Weights of a small GPT-style language model, trained from scratch on English Wikipedia.
Size: width 320, 5 heads of 64, MLP 1280 squared ReLU, vocabulary 8192.
Training: a variant of Adam for these matrices, 556M tokens.
Each number is 128 + 32 x the weight over its row's rms, rounded and kept within 0 to 255. Layers, rows and columns count from 0. Numbers have three digits each. The size before them is the row's rms in percent of the matrix's.

# o: layer 6 attention output (transposed), 320x320, rms 0.0516, rows 288-319, columns 160-239
# v: layer 6 attention value, 320x320, rms 0.0498, rows 289-319, columns 160-239
# up: layer 6 MLP up, 1280x320, rms 0.0474, rows 0-49, columns 160-239
# down: layer 6 MLP down (transposed), 1280x320, rms 0.053, rows 0-49, columns 160-239
o288 103:121098172161139123123105154146111116114138106121145127097111180052096140198158126156211131095128144137141161113163090147136093105142089153061130086118191149138093127124124110116183140134101118113151085071155144136142142111195155205158102097
v289 105:131110029139178099135100113141141168140150136107170106145105130140117148173123189123133135157041102178135123133116131110161084133131116119062154105113121111143111131175138160067144113162065141112078089116166161142154115114164190161097136132
o289 102:094083103123199116143105100145189190135091171086095134138150123122104099125146155132141151102167076087168155114107209098138160148111111178157175116074158118149140120180152107065196143145096110118119205128092090121171089120115099111137117113
v290 107:190105090084173057105147131092150127108117125081118185114101135101099113085150137113196119199057149231064099097092056094165120121132154113075134141157082088115124112136096116111083117176096133106094117087117127093144077129122134145152074129
o290 105:092106157115165124154065163116084094133132177099123111142091103119135119092137111119125190131139134110088158101114119103158144186107152071133105133197131103073131170091112099133128119167150076047115110118099110137138108069126115177172063168
v291 106:153157152071133125114129126169106154148120104106140142185108147094097127074155156112128141144159096126121131113151106129125148085166123139125175155160128086148149185097116157120113124118121168123131165106163142086107095123120157131205090114
o291 107:129108178117139127030107121125122105106142161192198099160147082113135144085151104100158114155132119122119177049133110145103102125143116116089182124155109083140138081118185128176115121169173087083092149095150164099133091139148131149187121139
v292 089:108122103136153160168159130143126111109090144187152125110173108201133153177097124073123164084150136132074107141136117158156072122138130165097180198142146129123082143135195125121131169086171180117171141125155150106103151123107090118142175088
o292 090:176117149126131145147168137190206087080083138137111071117100139096177197180136107121136186196168101065100107154162117155109058043180088164132186146165147133168128092192126102118153111085157150167153131113115093109188137151075103151124105086
v293 090:085115157074163144149174089119136114090148167126108114174158127121189127090117125088103112180107090147169116097135109136123110140116149076148143185146106089139108165101081072043145134104135187157129131127110114146135099067114122144122083090
o293 097:079094092082123159145138107151108156088107195191145086114106171115150105118114150151137140089162092070088106128161159121098108128118163180125159108163147058112109149117103140100147120125151097121087090135120122132098085134078166108086166135
v294 108:154100114099103145140154192152117109199162120137156165078107099115048143185096173132105125138106129130189098174128137186155123124098132122084056118096135120121113100145109136147164107165129097100106193110142123124126186102191094126125141104
o294 111:222134131112100104140114107148133030101136081143140181126110130182054137102097151165151145080110149155156155139152154135135169103101141128096080067091059126071117127141106100136147149154097083117102122162096146163225158058153125094099119086
v295 113:155130094093106088129153168111099162149071131081164143164132122126163157163147117097111142114120137144052083127139094097174108120108186119185122145102095089136124164122112134053102123115098152108144171109152162064068136102084163197177138113
o295 114:127119172108160135181117116200124085133089195119155063129229069092175132091129124085152110096128116121101141112070082157117113113084124140102156126149169068079196132076167137139074131159094145183149113154164162130078148173169148094151120122
v296 108:091163070239075147165107170101178142145134143138146112146089122177081131179139201117165182080117087228072144175113147086148146131097127137169169140169156145149124108135115102106099163112057059115100158113173140175125099121171186123074115096
o296 109:172136101125124106155161143133124146147125148110118102145123134118133137136134171161111192158163097105096093112151107098119161161079118112177068175154122129185090182121114106155136150150093155140117155145114085143092113089062140100137122162
v297 113:091117145091138184155112108101137196120074136088156107117139133131128167106130126086170102137159155114128053099114163092062094111098150169176127138099150119109168117129150152091124120131081075148136155125087112117151208125104116150158125128
o297 112:154151113074078067118165186102120165112128105087097100177164112160119145088122103080105111099129120154109110137108103120119073105072113114096154161172104110118161057150133169090100153185120105111060107144101125144149167107191083119168178113
v298 114:162172118081124097116124116103089162091224124141106134195094139098176159178113107127087130116143098119143132138137101109199143124131188111152133105155134100137154109156138116041121114086108056121102150111154142093125060143117136165160148147
o298 112:131088144119164187167104075155128108050159176140153167098140104172180119062112126145130136064134115108116137141090157183099134112099113161135166132175093121155131165096125124071107103132140103112151074085118138102123130151093138140140044091
v299 106:095131127128153140112103092099115132072142089079171127115147114165128104129174076138114095025133094122121075192176045142198115142140174083151129090122128131124130082142107134152066110138098076132105143149142124140158121142158129193189130090
o299 105:085122179124132182123108097158124163116069107101135118080132133044090112088162118127163109130125113144143187160162124199133152103166137080131121136102076148113150101148192167149095145164100147180193143140122161102109142151134117134111089091
v300 108:175113185202116156128115164113103165133165129178137105166148130095103119128103130127136110203098139132156168167164129146148137119174138151143110105091139086152114155174083126110189147164068105172135204164129101129180156126154208167078078119
o300 109:157142125109141152097127124197134146105116121100165114182214070162127119085133197090159043134162128164193212113096165022129150130120130130181128114082127158128165152105156113095114071156142173231194149176107097122152156181111138106132112145
v301 109:069115112169148104141129090161142172167173131092153093065124131178118140093157186104176118066216127155077136177125113027138114130061165147165066140121132148136127140116116084101109125109087157122130096114108144170140126127161167153152095165
o301 106:143132137183189124065120099180126154141157140133114086141142123104136168083169188118199141157174096139051111112163089142163091136144118121126156143151175172093145114179161059144117158149114140112135171089121081129089096082127106136178084200
v302 111:136093138098132083132126112168147074096041110045151133035091092107132147111191138158120158080080110175087124137120106151135088146076114115137131132079137137124138100161142157143131112123111121159069130104132101133111164138153139095142190113
o302 110:100085168149153107149145139074183097167127115144105171146117104119152119156101120153167148114075137143097168152125104199103095110140134148103079084146146184148118037175115099133098185185118165067161137081122124100156136154181135150215105105
v303 102:105148143164121210141144148094162165099071151144153113165137091144132109199000095162171119165132113129165107125098155152127139118153124179106240106134169120144119124164143121125110132132173072150139166153136118168170161162108194113137122114
o303 105:142109079082092145106175087083104151147092150144181080123111145055131077154050119109125131120203099176140148155091169106072140112101092127168148136158133117135091105127155142087131108097114111184123153158131115141113161162138142160118156123
v304 099:147105139149106173133117168102161154175191104118150099097188123167131134154127127078162121140144106217110154089125091187117159108091144106111098229142156128114107175128050110173115099147147080161187152123160149150120119105119113088096172125
o304 099:201115127073106116126140113200134072107119129178094055097093121136106204163139117180125173125109103092096084179150108131132070125162131109141121135139105124090144136152054103165125119102194117167095111123064130138125059049096076101129128144
v305 104:128144107158163128113129137131114144081107096105114140129135144141166119159142116106146113094123105124153124186138103136182068135092148117137115087101085099133122126078108117182132125102149131122102080137080140123102109130145166172114163190
o305 106:123134127173162172229139081135206153107132118086112125093186166077120108109159165137111109128118173089093109173138118160171101154177183158168167100165112128089173124148096106167162089130089177089174102170124169111100123117150195108121106106
v306 097:174106113134071145125149120113093146102135109170108151090090138107129103131050092119070120088142139151108122156098106063114132111083148104143149142143119169133103109137121185097146105136103055117081160109072135134098150129135152092110105131
o306 098:110130169128133104105059102138111096155160118103184187108098125159129104097089130124163099138109167209150155135142089102074115160148161105171124147137152173092074141089129132119132142160061161146157093078100121145133183200141158151165073121
v307 112:111158170167136120099115130102140191110166134151124149196175168164125122124203129084126124076198152194087098108128126154132105097109137117114107091159117092137115149052098091103094129172165209160132165120102149094162146114077152110160100103
o307 108:144149092141093122145077164108086165086133106146081054125117136090164145120173080131119172178141093115152116133167136103153105175160177141116168106181167115169140095053074093130069139103114140168130166168100109108106147082069146098058073090
v308 094:094124147157106112175133130152162122152168126138127129127092170120109130126188176117072186085132134111161096176156152134136172134148124149176138082162159144122124109144103138059149174132085159125160112167134112167124154128125140145130101122
o308 094:111149080143113115150151163128106205118105137124158170132112108144101140086141140116152154173128134123157130107185132125111169144092116124167096135063206196098117142138112142114142133154080199161205145099128069179175167172073125179106129147
v309 102:076153146235088140131109148117093133203081115136156075118113128163149153212139157102116098108199113167076071132135068147095118125117160159155138185134159108141111121142150116120110156105162117129135114152128119113133122143170171094154190103
o309 102:157155111103135182065163119149194073133131127111105090144091155151130185160139142137063164147157125139080127144100114126127130133102089161133163140095123075142071063199126084137165140107160125202134166126154133094149142128158137169160138094
v310 114:127092107129129087103152118154126128110092103107153121100113132103100080173116063192110107087100097092129066117107126133123158123011151115191137135088090141138129089150122188149134133125186098120101192129121117151125158171142131128126129116
o310 113:093116154188098105148130135154107108157125126089198196131183161098066082164134189165214074087117155145160158132196088148096109102123156165114071124103124177123138159107094136187185141185095139134136070094136211170116157099207178120133125113
v311 103:127170114142080122131139161126196106191174120203132164111135140163049133151109135054183101120153119181109165124117134095062122137131127136167115165158175112121130150120135150163053109135052104092158132135088139107189134117123147090123094083
o311 100:144206106098073080107114121137099130150153040132115059163058075182117144141156137135098157123150120109114145158163121064137109139110127097192076138135082060159102099136111143189112123107125153121075150112047081143146146059094114092105113108
v312 106:116147097169114134081122085122123113080131097093093092102128173184109138112136106089189095064199134131133179165057126046101134110140151143125088105140125158139120122088134157130139122137093191127123074120044135102105165126198156123126108171
o312 104:156135139177183172078052054134132138162139112098098113141131088097115135151148139155102115133126137185124116102135071083187095121180168118094139115120141146154122089161148127114127097137055156081181145103107108066058098115193177162172085142
v313 102:077136128044094118182106099121134091151119161151097141087145134193172158142154156099163152147102123151118176055109134143112126133191120106060131170147130156116097146101213097078114126117155155130122078150103131152090131107151079123152181168
o313 102:150108099121151142104124133075166105114112210212077123066065156129134102174102069156110189151153106112120086103078173150139089099110118100120073103138141097077098120165130150129129182099155059121089116152123092118102114143135122138061158153
v314 093:110127136145170183173133065130158131073143148146130137099110122079131135102130096193196103168101131100129099118125142119113143164188134132129153069164114156152130102124116133116126119105130131092121116177064095197129133138155177156104096172
o314 094:089135130182117168131162139101118177182145129072198142117141146104074091087140169116170092100153151150119160088134119122086186157089107120193137153113138177134168187141165160135127101127128094129152122117127078131090164160116148200092182151
v315 099:052128182109161149136135066151175053095121104109104075193162156115133160084138113130126131169106068051153101143113106165120095153188108138128155098121093106114149127126148158141182171090185208187152118149044087129116092134131114165137160154
o315 100:061126146136137185172173111086211167132138128130192165136134146134131092168118137186099115081093120069114055123114156166069111112182156190109130158121159126136157080222120107135152092118161103110131111128146096138134093128119114111076157144
v316 098:122151183119120135158127121101109160138163114139120123112190109149157166128159198094023110146128157140147100099179131136180098121143135098136051114120085098115128138091093113118154098161120157163123116073163117083095100085101063117108205171
o316 098:152131158077161113142121123152160111055146152150103101088160143175177137090118073121096112149087103111114092175046145181158132106122169148078116125126154124047165117153141117093090123097133103153162130163137160165166113122120057029114142152
v317 103:194119101091121124178154136152136102154156129076178138093117100039137154057113138113088105171086125170110103167097122085133104140085132115036086212120093113124099145185173206133129140126108161111134095090144116141107089136125131103136144111
o317 105:094137205115161123145150116143127078119130084113146112155103123061139148129127080124162130114109124124097137118155133121093120137110068161098127125131206116137097148196209142047109165108165049115111107085109093134173013141147061157155113115
v318 112:227148109162138150138145107148101104099134086122110084089111099075116156094183099160188114122142143117220164159162119137123174112074130167182090161137147141127120121144086087118060122107133161114139250123157100172137108141166167115106181148
o318 110:234051127118116144068185107111155090097148090108143135129113156161110135133152065147153129129102114124143196124201152152082112113157120176088116072121098124177154129117148144110096133148156092144072124093135145092104143086134121142136137093
v319 102:153085141173137160111093138118099131131106135155112065109176168121139160075077083121175139130107156189103188107122133078070176158177099117100112128155114149149130158084088164148074099135168153124184112128115143118130058131124132102055144159
o319 102:199129123128171148087140091119118135169145114095127086100143157169185167117145096150114147118104143152160118103080162085154117185123138081138144185086158135201114174157125148130052111121171107132089115114096105108072050173079062140175142152
up0 101:090119146113131055205121136121115155100106103117078137131125114131093069134110090133130155183100176154118126173101101093158101159081163130146099185159196118155110133130172095135111130153151136052161163105126169118120147133090129176152200098
down0 098:126192090104156096130155096137155117169196142157118125165165098166178143113130127151121175108130149150140192147152139065066121084123155104124112098096129061119165130122097107130196180119097132127144093111191124160122115113146124086153150092
up1 119:120154108106162114119117102091163145158116107146157103082175152164062098157170151085195137169163130194115123089185201168176109074119119119106183128212160081185110086120115166161143101137079158130077177121124135115210119117128190113170143131
down1 094:162128139042113129130124129118120113132091138032169130087106083161140101092143169105114108148095150165109183113181067159113120115114177078063153139146085087134108112140152142157129097166109144191134162124076102096121121120114140150139125128
up2 101:083131099182117049131103129179158135127092131091087110188176150091126112115133140087143118059158153139172158160140132125073177101113115073160086184159145100177173126110105210113203185182112117161097133097109144165135092155104111101161150098
down2 096:146121122120132135174147109144123097108148151169112133095119083177105169144094116155186172155145143114143103118141117131142113147162126155157134130152164236145083127166169172137122166081076087130095123143164189128113125124120140140131073108
up3 104:147120130133149134094127154131128130139126125149078160081211089160168137176094135086133134134083135122158109164154133123157116055151068144086091079150123088156083142067144145137121138126100138106141109116178189126145141071067115171102139149
down3 108:056092099120133108145134129087114127156160128111105160086091168210069157119171222135116088099105118101189161112122101149120140118193069108144170107179115127081134147167138106165128128151091152184108108161018084177156118095194159087124196156
up4 093:085121156156134089063127122144165099163163124125079095178182137178081132091064174117121118091137120132126163098137150139124140136141136124156124159124142142124151119093116148098149106166149137101130168152066121161123199125148123140113106135
down4 097:107119145111157129105174179154126097140123110115110112137113162170134112096151155144106147125152074122104147169119134169128176121118162148078127142092170138168050136156170199091154160108149173035104183218161172091123123060109097149183149162
up5 109:187150081118157155122151124160193132097127088171152132080106121144105145168182150071157131092177165150066125154094183151093151122097116125111063145132121137125171123131136169135175118122189130120150178148159145108122144133113122175117128187
down5 092:119081098109163097095156150164136105103099111139087162132080175173139154134146132121110137194087084159139170164083110178094108128112085165070099168164130138084143176103137164087090147163125068178114150141164132114097131126126154079095140143
up6 101:087106102147112101142089123110137137135070137120119078117162093147115135121120090147129188081132066098169181174149118187111168077134132105049144174179145126126152139171149110091159157085107096130144100087056125144046159114110148193129121152
down6 101:102090098189139139160095131076100168074098116193117163138158095062124145109165141135146111134098123137131164097134093118169152085142144121078137124158177089047209050151106155078156134103137164118115148137120140134108132163159092107137094133
up7 098:093091067175126123118137095124113086120116110139079142179154158189138160147116112123106139148129076099156102118150119097184141112144142133070127116163155106127141180156111131129118163155091113146110084152080166137073118107141162108127112172
down7 103:158061095135123147102167069123100127110093149104158093121109141124118127124115135115116149140156113109134144157175184153096135121154120138096141100134148152114087142124135134132173152189194195119146153126060101167124127163157170067147064156
up8 102:179152156107180156127125123116126116129190150145120147171116169120123115104123070122074192133218104156161166093158159156114178128114086091141138163120164158135136156146111132105164112125152132155139164154138103132123110139134096139148102155
down8 100:117099147087090135131093125163101161159149148138122180176086158090106085190115140159140139129127143145125144089170097130104126171120192127108116174137106151121101165109136056140099073163180110121101108103133085189159150159071191228148124154
up9 102:130118089122135138166093156118147119136095124097140139148131132196066131120142116164123119108122136150148131083172154141110102073119139157152103103157161153115162080113141107208105071123102141162094110123147126216139173158110120160154126163
down9 091:119104131093107131158141116100095123138138154164142176073005154182142163125169162139102173119130231161129083135157137100102148184165125134094126108116123148000095125105092112175161170147075102184098138112151118149153093144141141137174166107
up10 096:137106104076114119150044109116096173137126118095142118118153140124090104084129132057142140111138154153112140152133132152182152113107126071160177126120207174156133133133138158160067107167140135124166191111139166152186229140090087135114147092
down10 109:114067114087138103136115190173117161111204164194094109120091084106066137066168121109106156143145147153125098169083160075104156162133128125154191173159088098054149127137147121127105148088167159166114131043102085137122100105139123096095099140
up11 107:107118157085113087139103126222159122139148157117095102125105151116094136122182132053137124105132138071137187074101236148092202094059133045131140192104140039167106120167175137098139138127150104131130136139107139095122105127139117209134134106
down11 093:121150148130144152117127099195143183060153158157159106109112123152161117128097153077119104153136140122132143121141126094165163086155130126138166148087108145081124110153176121127083115116125164136075149084119146146093123151141155173137120144
up12 096:133184128158174098062150097104125115117075145141148137101075133162175130108117156169112101143117169123167132100166109173129098097132148101100153088166108116120148130111067133117141177194151121172099124195083148154088146137057147132157099192
down12 094:169108131194150145146172133102136078133154074120164152147148143101123184077156173157170148181092116136170145144159169158127123084135123134128119088146136113148100161091170093098226145180126127130185070105153182097117085136155210111119136127
up13 107:146173160145124154084089080197148158115092127053135126131139145084127101126177128081127154098165124146155122113095179139103122177162102086149131109138138098161163172122113129132158112136073168103103168174130120171111113116138144094146171104
down13 100:144110111122147138118142061145141075089073095135137159102128110134124191128077073092096124143165156130148152146111116138128088117190148121124156145123167142075084151110126165142128219121111139163127122145122147112128073177161180072121152119
up14 095:138123168105168129135100118149083127073084123100105072128163171119155149158129117099116143177117131118117127109136098121209105100232051151090149154156161080156094137130121138121116120122125152150088137081115195102116098102095134165170096118
down14 093:101156095161102092142132122085154145147099155164152115103108126156139146115141125182180119131047158167138096151149066095136100067152102145186119121134152131088142150143133100138102172115088101108180173097125161105074108111174118093103092148
up15 099:151140166142180122073077106146189086091159091141102139132150108180146092130095086166134124214099088107091139145112114088164163070078100159105105157158140106117099143134123115084129148117140147118104122110117130163077106089165106117173164128
down15 097:140173135092104085126145101091110068158109136154173153141118143143115173133142126144108115135163112145168081131142066061155110141122185149102160183108126109085146098118138095133152146079158130083076119125139079155155167101158102156145083075
up16 098:105067122192132138077120109161147155133145148150171139145131158140087107081126105099123134111132145161117120146119138080076147111124097148146098152142160154090124168123146051153144162138155075147133131128130143084141139124148094121085146061
down16 087:086160122152151124125148101112126090147127110090110071129128116156136163118148162146139109151135104123082161147150159093130172116168109066156127104199155116106125145089125179078179024153142161101150126128144116082118121150109166161156183159
up17 099:154109088117154066096137126098100138092128148122124108088105150165100131188145107138104124162139048074126165091137058077144113153146123103156100130063111143095096126116137101121141128160096142153108114153105171096127143124123131108190121154
down17 112:104165126113116123088234100055138115084116121060143147077152107181161107165119109215118113123133106114136144182162105073096113091153110143078148115078150202077111085141102144122137177112133133179115196071122139180151092161125135177128121163
up18 105:141108112110116119152141106105153115101175139127115073102136171155082104159138145153071146103187180112156127118130110134165131147147154125151098154195132159118113120128118189153154156124082151153124124121133136084140180160118140181171178133
down18 103:123131132111093125195100102129107142097115121191139102111131100144107136163149142095163171071109187174096124153140169149193112111127134133109119162156128119127068104073168174146154106149117130116150081149115132199076126170132121068131133169
up19 102:076175117169218141118108053100112142140103106136102152151136137141111085083151157138154102061153101087099206124152109078141214155102103115167121094119192148142139146095205152156143135107150154123126116158118157120102101135150105154157185103
down19 109:162150124175178106120117094186042083140119144143111157195125088169157120125150048179176164091128162139143103155116140109082113172106113134126106096141223173058159018121128167096144170093037107140072083109140120116121154151098143127109129103
up20 106:172105154129176104056127065146134130158147087083163114155110168153145096107188109141092121140237119143112142151117157135125091121098108095100167137157126156182126147148101166152117159162129153115126190193206113148161138101180137093212169149
down20 104:156110127113179131078136178160171139123121111074115085170096098158183121205096142064124110086174118160134164118143163133178166144117158072058120110142174091126147082174078176151128164173168094174104124125127105174129054146143111130074139176
up21 096:152150157066222146060139160136130146128153131154103150141093108178111104146188117086154130139120135164115049131146138076115161083132083154137067106140171088142153184145138157153113139128178131076115074124154126092123150111099136137146086114
down21 099:139124130151171088160088109192107180161096087133179100111189133123096139140141110143118151188137103109103135090148100106086156138100135129138153186178147074198131155077146100078163104063152158146113087160134169096087118172133072103148169132
up22 088:110119143187156148160108106137125142028115100150137127109115185090129140157058083068134193116089135056168115120129189122112113148126124125081127146095123087149156122137151155121172124090130097142077105146138180079173128071092113165154145148
down22 106:124141060141089182070136147145129160129143173128105145164141129068058076101098170155132113105108151117122123126154129105118171115130120109141194103135125158172081111121123139104146104170128164131125130112116125165098186126173084133153134192
up23 106:090103206184155083119131087169185125126074137157151121126164195106175189131094094188136159136149156180187155114084147139154116153182098123122146137111091121136127156131130182112164104168145125095101125101164123150135102142143137126143225123
down23 110:108077133138110176157156164163118169147077137138133080103052142117184173177098087101121090150166161157137094121128112134078118132146117079127127143064100076099165103128129184158094080140107131148129179137163115153137110140152073106129148162
up24 104:154098197151111087069089118078144150136092126140126081133098165091147190164163060144104139119119134083171100172156105147185133095160081106111149116191136118143153165110065171102162137163142122056055077079204144116165149075123183116137140184
down24 102:177109175158132179117147119119175150136097083125105115139156138106136101158204074153113207090075133097128115118121108108088110135135104183136121176133120096149169190132131106150113111153118099107049106088142117149122156108132157155116091149
up25 105:156123118088130141143142126123088202098124133075151141096106079090133122080139098078114129117097124143146134126120128127142167132181151119206159141111113151129098124037168142078131107115136160152175110155159145090081086188129154195104084127
down25 081:161154095144140104079142128160184094188054139208103145137177168144152160156068106114132157131167116146127095120127114193107148078085095107109118124114094074096160147129085166167134179111098055135124165088169173148111138102118092082084142065
up26 095:101128142120156104093179137192098106135123119138076103090121138128099131087107147117129163126145178112136156097133153142136121110112109119143101167124122129108155109078115133135197119137128100162117159127110122104081103133168108191255118158
down26 097:095065142156117137120148086106128100095135099104172186148117094102113123112139137160106103069125094134189203144108157091138113158138126139126141079154169108101127140166125101137100135145111112129104136137038126121113095040113139164186131123
up27 095:043164100146125127074081122108143150154117135140087155129157160142093112127109082194107160129103114121087112070169100102133063132154128175123110117106136125106115104086124123150136142141096102072123095140117116075136145149144118131173196064
down27 103:073124093124161127113139095146131127096142127139111168109149096125169117092107160067122145109116115104104166126099136130204081131129204092136110161124104151120122041113115122161123119129186143155147094152132163164046139189198106132107112098
up28 105:106139182116087108151121079151154094147122152088135143200100171098123041100126183101132143150169119119103184094146180095182120141068128100173058188150173111123163088086102158169119120097132104147124177129147159155130167089119058208135147145
down28 095:147133124189146116106120168208145143126106115150113165088064126100132142110187143140153124086181143019109134147159094172129130124144131180132099140137161129118114109121119118142133151090117122116135113106169122129142061156109180098057101102
up29 106:138100127121129165146158149151154141156123094141137121125123112167121130151141133172138125156155053152153162113105128138111137092132074147124129100116119115159135142186157109093155151161106098136149145140166145127058114096115116109192185154
down29 107:122131132137136081144138129145092125121167189075149091133136096189101119140090092104115141184078112138105114124133108132125087119145154155160069116077104068101152130097120150066195135177173169119136168147124123170116157128136155116178110120
up30 100:094101095108119142156084138185137134130175127116153134132151135088097141157180133121142147131153108064175085198069163148160110097152100094187155186149101133157153140152087166118124120120123065124109102102085150151057133095077125148121094113
down30 086:130117118113131111152102092145118091127142106108089122158146161143157170096113116161147098144115119196171164089108127112103042168095153101149083112115116123129188134133142116127173138150181096156141151185135180123137092106123093109080112123
up31 102:140159134106170085163135109142126171137147100158132135157112132158110145050141122152135156117098085131191113141112097106154115120095093133142125099164134166172087127162148160078160186109186116104146181145121158122094170107037147123073159096
down31 107:169166175129170156104125132103143182157143101170114108128141177098144220119126182082101138109114104088147121069137080120064108090145127197164128093177096059126129132108180115091045103102160130099112123146094179080115124150092117198130148117
up32 107:082156068114137062076132034088153136110167071081106088130071123125109108131109107064067112147169107118092186163126184117073157132097088134168105092135137130157157120131138139079125109118152205153118118146105147124034130129131182155155198125
down32 097:141115157102146137099182157135154131177104180139164091133089109076104124179110197117143110124136165112182084068091128142150089165185121148167154101137123160098118207078055094146145154104142133119117193155062116193174140136178117217119162146
up33 098:188141088173136114080086102092140122143166092115057132155138127130159076133129151092170131156123159148060079097104118108104163129151060135159101173130128111192138146154157098140097130162169127121128157106133211205080146138117169142114137121
down33 105:085107145101167142039135119140126132128175136123149187148147109180153124135172080141128124123088099159084079100136081087135168101139107128144125150148110122110145108175158139123177170109079095142157156116140125135111149163126171117127154122
up34 103:125065144088114162061125076172105179168129102066118103148100133144105075115108122178096168129171121166032053136121197119147131078137074101166148113171102155114154124162140144130117114178154122162082141135156167156051104102104100152127199095
down34 100:136063085110099126105087090133139154140115109125131164127085138193103133046158120090117148129116174126159153141165157035127177147160093178102108099130141102047104132136132097121141127140120150121128112158172161103124095080147135164106123140
up35 109:147119201123123180126149169187108123121134054168120157134150145143128100078134158061168088119125131125110107137120085099139117068133107164150100129175141157135115177182114095150072129094153148155130150128080181083111128076037072115156078140
down35 100:177138105143146133161105109126111148139097070162102183125135100117162150073136092102087110159130099097104093100083075096173168149087210146070148181165127071090167111147113058128085110098127201097078137118121068155142139139128118152064093121
up36 105:074167177140110087194152137139204147150132130069078145105126103169095111100114108126137161101213123106169128073164164159120124120093153123127173181115122138139168138140132173127110137177087102100144207122130138148116152126100095152102125070
down36 097:192115116209135139100101118106115146120127145115158104129105144126070146155110137129104141156181086200122142141188113132053121130130132178143123120125162164124142167177128153115098139118167114167130178141104105106061121148148110137185141131
up37 091:189188172102156089162116195132156133112121079164131104169169207153166063116112130133122147163109102129185133143136171101128110071052104163079107168154146098177085158206159145090131127140099102136058193111155146108116119110109087128096134138
down37 095:110178127087143162162122133089074173136076105092127088092150136139159079184118104093049117163116140116115133145144104113124118092077109145102096125115136117053152183133173163139130131113146108189076099122160088138187141119099093122136120117
up38 100:079103158110092190144065145124138165114136130122056091089136160167157158141100170092096154115093109094136088170139099170110108057140120042144094114129137130137120144177102083131091138082202104055114105102159202158145139073121110147094134133
down38 105:175103126140145177135048077181149178135115107067125154099125122181132106084161044075119094139162115094138075143107093162194121108161137099116167135102072198120136099099094111161160158152074158130098108093183141164134128095141089116161111125
up39 101:084086120128173114110113098108172124078075150116086130127157233169088110098119105156105092087116099162093097171152079172115050149172135099116151163153137024131195123146128091146152124149099171148119117134105084095162125119145127136181177085
down39 100:071104105146131129148135114152080123118165045136158115112106107101144104175160124071078074126163091061101134094114123138111139119088151114152140088043117115098171154208078117109163155120100156136174084140190167120145100137079153099152143086
up40 099:111130106111155133093101134093147130115138156144130128131088168116120125137202079141193215099119068128155117147146154135140143148126075134080154150156191063138074157138118078156105143081149070075157081151193146112194130099073114142145075107
down40 099:146127145141154091155063135079178085125129114094100059119166167143184210132152161156114158152119094130119178123092098165066158149050101179153132149167101103165166123106078101099089169098143152144140144131143100068115164126146097138119145166
up41 101:135098143107115132111117127147158113171154154131111153191168119162136118105094117122132177085088104102133119122153145114126153136175084158138093127160189093124147160164179116137149196148144175144142161169100138137150117123139049202059134140
down41 109:132113101117153135150150129129156155167142107139128180086118127144155093107094106134148102127064157094157047095108110141134135108153120099114088087133146165072162108107113131183169126105155064138154127133061151180172180090137090168087094133
up42 099:171064071126195113104110106145160081097068133101055127111083103119118133111136134137114108100103121135114105161129140161163149033135118127094067198129145166148087120151122098125111137136176126117131100195193148168074084156141168119072127125
down42 102:126053102113073083075120104091127100111112115085163149093119057149130082154178112098124132146091145172104128110079073145121117165106095134169149146122099151115108109105098095146074094056142134158095159140136119148109160144150140171124099104
up43 108:156120196062111149128120119114136175125142109109122141116100153113130174078095154163124162123165162078074094098135148127151083073151100083144175109160131147138117145167172142172084150178158141142141094168111154147102138124172107139172094114
down43 109:152142104192159083123102099187171122100169084090163088160093110135121102167157139068106126119152131166146152142112146115109183140089168148091105147100097098127140088060079155074127122091078065129114155155153155100133104145071158140107180078
up44 100:146160159048165140109121146103112120114156185046112167103097149086128136136121130112151110154162137157168130133125149128085169163105181063129142182107160169121066158118123076114101073195167143117126099155101199131126097110118062115115100135
down44 100:123125129107132082174113112175095173083131142182149101076092141054165153200091121093166143087096141141136059104102120096151136138135143090076194075140141135085131110168158149092113128145098110097113091103125150175117092170106098096140140100
up45 102:102129128148152092134079135133120102165131107099102103152135179161147108114084101121141134175151136144118161111110178156098116152165090121139179193060211065119129159119104095127189150145163073136136187076165146150122149113176105151109150115
down45 098:113123138143128132172145098173158162122136046093124126121102062037123085135125098144181155060140151172123100170103146181087145187118160113134135196128150193103140151142130114137146165081074067127134152195124170064109143142089119104076159037
up46 095:171162130096124096131112144145139133145128080177093097122176121151074063108063099114106154117123074111147202163119139141171101076083124092101084188158120134157179098152153084115046105082122176091118137169086155171102144059089080144095145121
down46 097:124107144088117148156070083155170152096129049144153141080110104132099143133141096150152160102092072155108149151082138172174066138078079153149108123140103096149155106126084087146096099167127088101122153134113127134086047103149121123150084116
up47 090:133103089140173185157102064132111095091098181146103172073086152089135108161118132198142123106096098123114117148110136164120148159155101185152142096147166072116143074077132117135125108156154166036163148186129179109163133089134107135096078121
down47 101:152109132089131090074130129128158131113146097113130151111120099091110162188119095117095154148122097112117140130105087130128136154162088141145114127098101118133150205115133127081108112104211116152179158102113188112139067083096143138146123137
up48 098:096138143154130118123061195122136093113073097106160083191083127109026071148095158140121078132151087142142121104182223146101106136129085132086141106203174110160114118109179140148136146193104107176136102150137135187141118114153142105160161151
down48 105:058107173100157112111125089091170076108111100149127143123088033130119111135117129129125149139150160121179096144172087161085149097197128114115148130155103109174107139106109160124092127148148166128133134105095205148108068128076140141131116101
up49 088:114081121142134148123143083114110146076109155063076145159160125163093087076110098084153132124133153098095113079162123156163172153173078122149143099155178120132152161095132119109149114119120145060102144123110148160132099050084099174140101111
down49 095:136121122179147186095135107123125096113125180106159111116125162130060073134119131130115166096112138122143165086196128152150110114121173131151149159159122088122090095116195089143141134130108076138159127168129112056176070141191154129132134087